Part of a small language model's weights: 158M tokens.
Each number is 500 + 25 x the weight over its row's rms, rounded and kept within 0 to 999. Layers, rows and columns count from 0. Numbers have three digits each. The size before them is the row's rms in percent of the matrix's.

# v: layer 6 attention value, 64x128, rms 0.384, rows 50-63, columns 0-127
# o: layer 6 attention output (transposed), 128x128, rms 0.304, rows 50-63,114-127, columns 0-127
# up: layer 6 MLP up, 512x128, rms 0.283, rows 0-3, columns 0-127
# down: layer 6 MLP down (transposed), 512x128, rms 0.277, rows 0-2, columns 0-127
v50 098:479490513503537512514566479499518519543458503525505485494476463478497529527497502467537537482484493508462533494517505482493469497526523496496514507476515497493532549488507503480539526478521517476513462487510532517462497475468523506457492522515508540482519511455509474489534461460491427536505507480477481445515486522449492519504505495471505447486485537505508523505478543461492511500499
o50 095:458492529529476506493486506454527495519512493467497501479522481523512485494500474512502493497509468499520515495476510528514489509477479528530500534458478521478478442509557431485511499542498530523493483486498511527466504543514525537539468511512490518517518488509482468520494529513459478471487507435505491525490549488517516491457509529458526545540486506484547512513528488474465490459525
o114 104:464473506546466483483495529454532527474544503472492476504540514504515497479517530491508453473507464470527534512474548510516501494525493502499489508482503504482487460546489470493450505500483519499486520459473506540468506560513494495523455489451498503509503529499464480503463535527520505492466482426528499521500528458490506476465490505458499521505499510467534518493495478479485489477522
v51 096:524486521475497501512467535427496519496497526494491489507513472478510524474496477485498463456507491471475471487485545512525462490507524503487530474486522500491546506507449523509488523434490542521480512488536543485501439473514464507473516485543502484521494515509476505494509537486490454504521509468479477507475432459530505533501486494532502529529489508484464501523497533468505516473528
o51 095:485458437488467504445498497507524463511508475516470475510505546507477509473503491489507543483506512494433483511460525512542484523504467502507479526460482490436539516490540560529508503516476503513504509456498487484490526517541520470480499549548483506483484503496512546491499527470479515487504499484485502517522542463474464484517518508508552492514488499518488484506505537543496502505498
o115 102:494526442509482527468507522496487438472520460514480478501523548501473488501498512482512519506493491513465487515514490511509441530513443478513465489482460504483475519505534533530489476517480480502514474511503456474492494550553489487490449512488533476546516492490512521482469550524500510512493507525496467498519517489473492513492533467534571499505496484507529463515519515538504530468502
v52 099:506504518453474450461488472528505513495468479462463482482494502495494498505496473510498489474478482489541552534498490516492494542471466524454472479531531477505454509504504460550490517520493528525519526485528473545499466494476506482475505549500564496502488527501472500500501503493490479542512491505478518498532446527549501525503478518471485495487523528489528520448487522466490527539496
o52 100:530507491555503472484530509490587514461502531505484527498517478502515524492532473509482534456499536534540500519516502496542538479499494465496510493484520490514512530520457480519474544527512525466489482497501460493495493540498481492498484532526520447473469540479540512483502542471490498521486520516455497522495517510508487506495527502498546529514485497444490523533475507512478547524512
o116 108:519511509510539507513537516485562453453479531504518515532472484524507481486485478559505500490504483511537478493489510478528541472518442476498504559528484519521509517484532479492517537497476527469492427517520484508491517500524490497498454512501489475488476527506550505476507511492490509503455515497459514492484529521548478486534522532473488543498516454465490502501507476531500481519483
v53 098:502482482507553474467443486469477505523472490504481547517507518506491536521473502479528517498510532531458525502510530485523496485547498484451486541491482513528555505507515523520512515482546524540521478520484484467521496498501467537516483529560494545476503512484461493484465508529490492513464482471542520501482512502513508508535503481482500562472476457479529516527486517502478511537514
o53 098:526498469505471497494542533504509508529505520486534487515430497465527506498524512546499448511542481534502523505467544490480519495495494487520477481461510478539497445480507485507470506507468493472492514476531495493501465474551494492502538482496508528523548502514514498536526505487535497448477493511497492532462559510453540523519492462529555515498500498496512482514525500519507521478468
o117 109:485490510477485502495507537541500523521505498494550448550487522495520496509530526532491514471502481539492512485511509507495512518517491491533451461472544503532488500537535460472502471515425478502504516497501526488498514498565496448502560490555477521518497494504505514508474528479531492510472487547516527474451528471503538518512488498486522458509471506507480462515509523516492498482517
v54 103:449509510505497527500556493505479507522473512535497495519461510489510466555487540517473513510461519491483499520469510491543511479489511507472487447595487476519553502516480480529486481488514513515456476503495485509511522474520474487496527457471505514497500481466481492542499489506475541537488480529561503530528464483488518526487495501549519485519504486481509494496513526462517503485534
o54 104:492508481459458545522482573482466482518487516524484480475495492487474503491489499476498501571508518497507502485464527450537498488486466527506560506478504531457523494483493492548506513447476497488503472521509493535511501495470481524468473520481527535493530500493490506501478524481525465466461531501525494498478442527498513499506520480475509516505554506456495469481486533526530485495486
o118 099:515509475475500508510476561458472495517486501510525502488524467501471509494514470481500464533497538512473479492488524475482504539498460458511517500468516563487517509495542483510495467444505488486486479482532502553475502493508517509491492507489510532462496475474519487493471531463507483499439533483496519490494470506536527501531499493444521469515522531512498505443474537553491473536471
v55 101:469509516557522502538516525491491526506533486494540506475470494517518515499509450536497508504474496519445472502498514490515530507480492496522538508539519469511550515507488510520512525510465493518505512510480495505491489526512518493542513485496495511536533487528523509450510481530489469516506514456454593454508475526542490538495489474490489475511503465510460459504509478498504481537448
o55 099:524493498451522503495453503455488532476491549488475511456556546507521502503505537495536483466462495505470504513506500500526466482487535477530506428482530463464499495512499528498484501506477495498502468482537483477472483507485507518493461533462480530457508513532492533551476488482519453533516519488518492509481499466466497482480481503527481469480504502491536526540517518483493536496533
o119 102:545493480457507515496452457479515480492482544505538505493553520522518521504508506478550510464513504478470533474489487517516505494494546451535502481528514482484529480483545507523462466513490480496509450489541489481468512496524497525498499521498475541512466503561493498549473482470481473484507532468490474521500492450497503494503500517516506476446463534491508517517478502476494505489550
v56 099:491465487468470483531449477504481531516492526480456499485486493509518516496498495495560445557520492514507486497462548515476501451490542476492522495503536515482503490494544519501518519508471496479533529505504444507506516503495521520488505465510514423526503507506481505508480541526473510548523498507511517513432511509510493464502490520486515465479469470516505489531500535471517544504474
o56 101:467480513492480500461502488489478496468477539497509522518487530511510453502478444517501505506489475539451504470459461474493476511481440525525533527548460496481473516525509491512506530507550459502545479515502514456500450484527505499514532540477500470484494511484500513540543488507516488478516505528517539474496531481508499483465474464505533448523488517510511491478505478484499550503507
o120 096:508495494501463514517528487508468513479488505498503534523471497534520478554519480497477454480503512524468524488485476456476473541479437496501518544552498516514481483517463475520458531474529457535498498532486517488502467514579506484502520518502488480457482543483531511557495501455495503496525510508496521476511527474506497442499481462491531490475521502497502502467499468503522512491486
v57 102:488509488502497517479483471451488519462534506501515498504516528515476540517489503507526513497459489530485461521501530534463501517519484479502448491552529539520526508515488519522498525491495488494536471481519474474502508495509566545498528505496477467525468474524495502503470504467484481498460505534545460460524498520537495513521518521472526505454460501443491500535537510557524482490521
o57 095:522490456477472487487517464493472471504491481480458514495502457493505528497496472509500521470495533495519456493449515492445474452535484503479451505469534523525486482469526512474468522462457547507480503546523517493525511474518509498502476485510532483479518519451487469524504472500539503501537512497495554473495506482483532490510512498487530491473511474543458510479503463511476528451521
o121 103:519489482471495490489517493472500456506502530498469497470463495483519517464473503505466510464518528460502466494461518460458487462550516490530493526460565505513502496503522491489500526496470533484512516538509505515557507471520481504489475494510523502478470537479488449539517485467523509526541516479522543527535496477483510497513499505509504454479508474499491440497468457522483542460498
v58 097:547516544496507495525508469509522538488533485533506518517499461457477510532435464492510497514462481508487551534518453481497489472479525496484499487516493492522551514491498499452511514476541486532483496567525483531511497504502530481478452463473526475528513521515498546456508467513539501491457480519485507473495507503471515497478497523520519504486474536552510516495504480511493517473520
o58 092:446461532545494509491497493529482480510534519493482481462527498498507497502482511483552487501502539500512478502462488518469525486526506518504517509478504542526531509481543473471492479512530483479454544496512469543482451530500487484526514517465520509488518540517501521537496494527544520503491513496536487467454486491518503502510470512456487510426477515489493521521485506511506545565470
o122 106:442497509535491463466479478519525470540498536502480493470516517472511481487524504523493540511506496514525436513460495501491502471509513554511511536502497539484500479485539474493499465512523477492474517498516492496489466546487465528527517515486497506479488471543528527501466522542526490503529530491505438486472470492532464520490487462454485513451465506500489469485497536500457529524497
v59 100:526480490510493516538509547508537466447502500501454521523516488527472491481514534480504455511513538478524515507483480490522493465498512472519477466504443483537516523512486525519539512479516478541529512521519511508520491500412515509475497503536484487554526504520526540455516537517473509512489504495513484500563493486477517495481470453471531515460508494533507508529524488504492506505493
o59 093:471524481486460512532521445492525492480497493457473541492512474526475479513520514520506515498513502508460521500499515493509468514505583531479483527489505537463506516538525504495510459507515515445477511466480512512491473512519478514543503454447537490521499478482542513553497474490515495469501507523454547474495483521464493519550483478517510522453497495477504507522487477520529505518504
o123 104:479530477504468517531522463508487493477512528476486477506496511527465460532497518516492521494505533526469521489527499500514508558464560524466479509518481555496469522525541494497510486490479541502457504440504502477495441499523509493518512466457521480526491512495548478543525492516510506445499502517458540521482472510465477528528518490531495496474482493469524528490523485504494514529473
v60 093:498486482547519512493519477493478480480472510525477478481524517475498507541516521478559532504469492509518529523530519508479473457497485494561533501562502505480504453483505522479528486447497521471526493466486473501515518496492520538506471479544529485482495544459452506487494533527499476464506497529499504468483550494519520523516498512536520514501523531553470484490475460504477485526498
o60 091:481507514493489447504489478510513559523523511489505541448459525508501506538525508481483468483516470507512517490479514475471493454528517501497488500444474490444464527523465504503510522490531483484515541502476531512471519487468514500460465481523504456480545501499511520488489508497478470479419552500548493478486509490496475511534492519491513505494478519528485512503472526486505535456525
o124 096:499509551477473472478519486487506514512500525503502543469442503530493537522541478491482486519535501514516490484550496475458505483520513506474491492478474497465473555512513512512500503508541443505516551558456524518478491513497486490520507478496476467486530495498488551509534551498526469488476538490529502513480492438495495486479511537494506509496497507532483495470502525521495544441504
v61 100:504520544521511524505481551483473475543487553503490499515517503519485511532498450490483519504520488483512522506488536523484520483489489555500504500507493465515488455506500476500516552463509426453475519492481490507554540476460477527495509506479464440494484453501482517520502511498538509500496488480476533514524471483483488504523496470448507518504489507489548452472497539514487515516501
o61 099:524509478463498479511548523522474507466470437478544542514466584513491496474520515505540499493487476502491502520517506539505497504402474520489503470491501500512502526502508501501497515494515529514533490522512525529531517508454475496494486505492537531493501499505546475538498472476508497512457497451497512487494494528496514466546473489448495498496481478501482458505488466482498491479488
o125 101:531502500509495510500535521525489515473493446497520519528457517517484525465513527550539534493476484451490471503513497532517489513472523450519497450492493550468528552501525488491520501529532531542516486504517530489512497488483459522524498549526560509496507537501518481524464498487511470493473495445517488475490501495503524434514485502474505527476466495504470463502494499494470482524493
v62 098:505521505459515503490525552497488491516502489510501479493521477483469530507513545501551507438504495482525543488522512512506451468488504532435551527472501496451484458494496493508507472490525530484530481531489522500525491503522552477514489488476491507478480485532542495514504500504497533516487471457542516495498476484490432469475468497485515511462488516498490503489542456470451503517508
o62 098:510501500530515521529523478524512499506486492506478489451496492505481510503454473470417511502459480503526485513522489538518506523474488489495502482489485509512489498509536523490506507470474512487511519481471527473482492518522475479475550484501552498508513525501520513480417516560478480493516454500496470503437499498507509503512480541464474510504504494473540492514511472515572508445503
o126 102:505495493486511497537520486488531491517498501481463515449495536498505504498479492497432521533447486501480489541518457529546535517490466453535528476491484506553520490561546523484501536485487497532519537496507520474521500520536502504489494485510511522532490525501498507491464538522485496490501478510498480490484475493550525476527473547462521501526503488491544492507486483510554533453489
v63 098:461490482501482533494493486484506510539463493491465486494505483499523502467486528466492490456533536474504520468517500480497518503466443526460490500515470534515500527472477496498522529557498491488533474514476525466466488517492460533502481479464499480493474478531505483511465508521507485431455479494506487468476439498484509467534484501491525489508510473540526504498508510567503534479542
o63 097:503468487530519525470532481527554494491533512472469554493494485473471506495497542484528530527503494527455471547514468473477511538495476480511498484495484509533496469505496479554507517500505520524482491475503494520512510485535482493506472463504484487491529494506543451495469462508516504503457508486525552529440487526534497449466541474499488496507531505522474512489544510516453492475485
o127 108:524460518500544503497517473529541482506499502470502534536522490524458500466485532465528541519477527549476484509500464509498495508478496483471484494490494514487518469521466483500441541492532471504500533453496484493514510472546526523513502458509500533526492483517534471509500519501504495493510474505519573498476529539521531486475499469502478460494501492517481524482461490513436484452510
up0 114:470550493439469510472520498528479477502523484480509478520504476493516471512467475509474506502442518437514549483481467481462500534533490500482538470476485527469519478523516500539488536526518472464510459501527488504513520485482493447521501477473477503519545502512507513527461479540511522506496509531508485483518495499511480477506475498488522537509517553482517555524492487503483517473546
down0 114:479503480500482508499479485535509526504534444521525466503513518434504499504492467506495524510488485472534495486427522456507484505556499522449564534525510521497511518524486496526518509483507524486500495505498503521534510545496498501447517522522464468537535507489476551477512524508525519517488547500480520487501488501487479475527510513518566477507497539477496542511487488485499541498505
up1 099:514504490456488513469504518544465500544487459513533515476505495471527484510490461519526492468519516486494497463528529534533527516498520489551519483511494485492478502514515507474481501540499557532487477466508497457476499551531500480483505494465519487502469504506495522502492478483502495497499490503513542475526547553479462481451480516487496499496466533520442489483472509456492522467569
down1 098:476535497496494498531507499511514491510522501505531549487511508502505462491481470547509470516443504461466484532489512508475504513495511443498490502488457472486489551500500506515499498516510507505466467479508504513506437486507492454477502502496492494486474441475541496471470537529528510472506469505483479478485559494494501492489549542476490514569502514485516437537460524479488521488480
up2 099:520521545477500513512511505517511561493529524522494500551485511541498472543482519492516516514495501510499501506477490454504494472541507499458524522543458475485519532533498478493521495497550491470511544523483473473459530471539498489513494468508518575525529518483504495526545501491499540556501485510505529542492491463502524502504474499520532501528505509466494555509487513483495513456488
down2 098:467515463505500471499492457506500482505431530515481476504516518478516472526513483496499480520508498532446483498480463519543481473535487427492450484474506507483530519473501534494427484527496520476517511490532498503499520487520537478474484527546500524461531490515509532482508507487506489473518480509478514507502513484482497509504445525547534491477508488501486485471537493540442492529506
up3 108:456507446508511505501536476485469525501487491499456457476542489510491479507496500488486503515480442511512526488540489491494495467492523522514515478456538514514526516552530517522529500483475470473513471483514554533489459470528488521465493490493475584511496497494488468494498511523509489515464517489467529512473491518514519499482514501476501520553522506555512521463504462498449507527493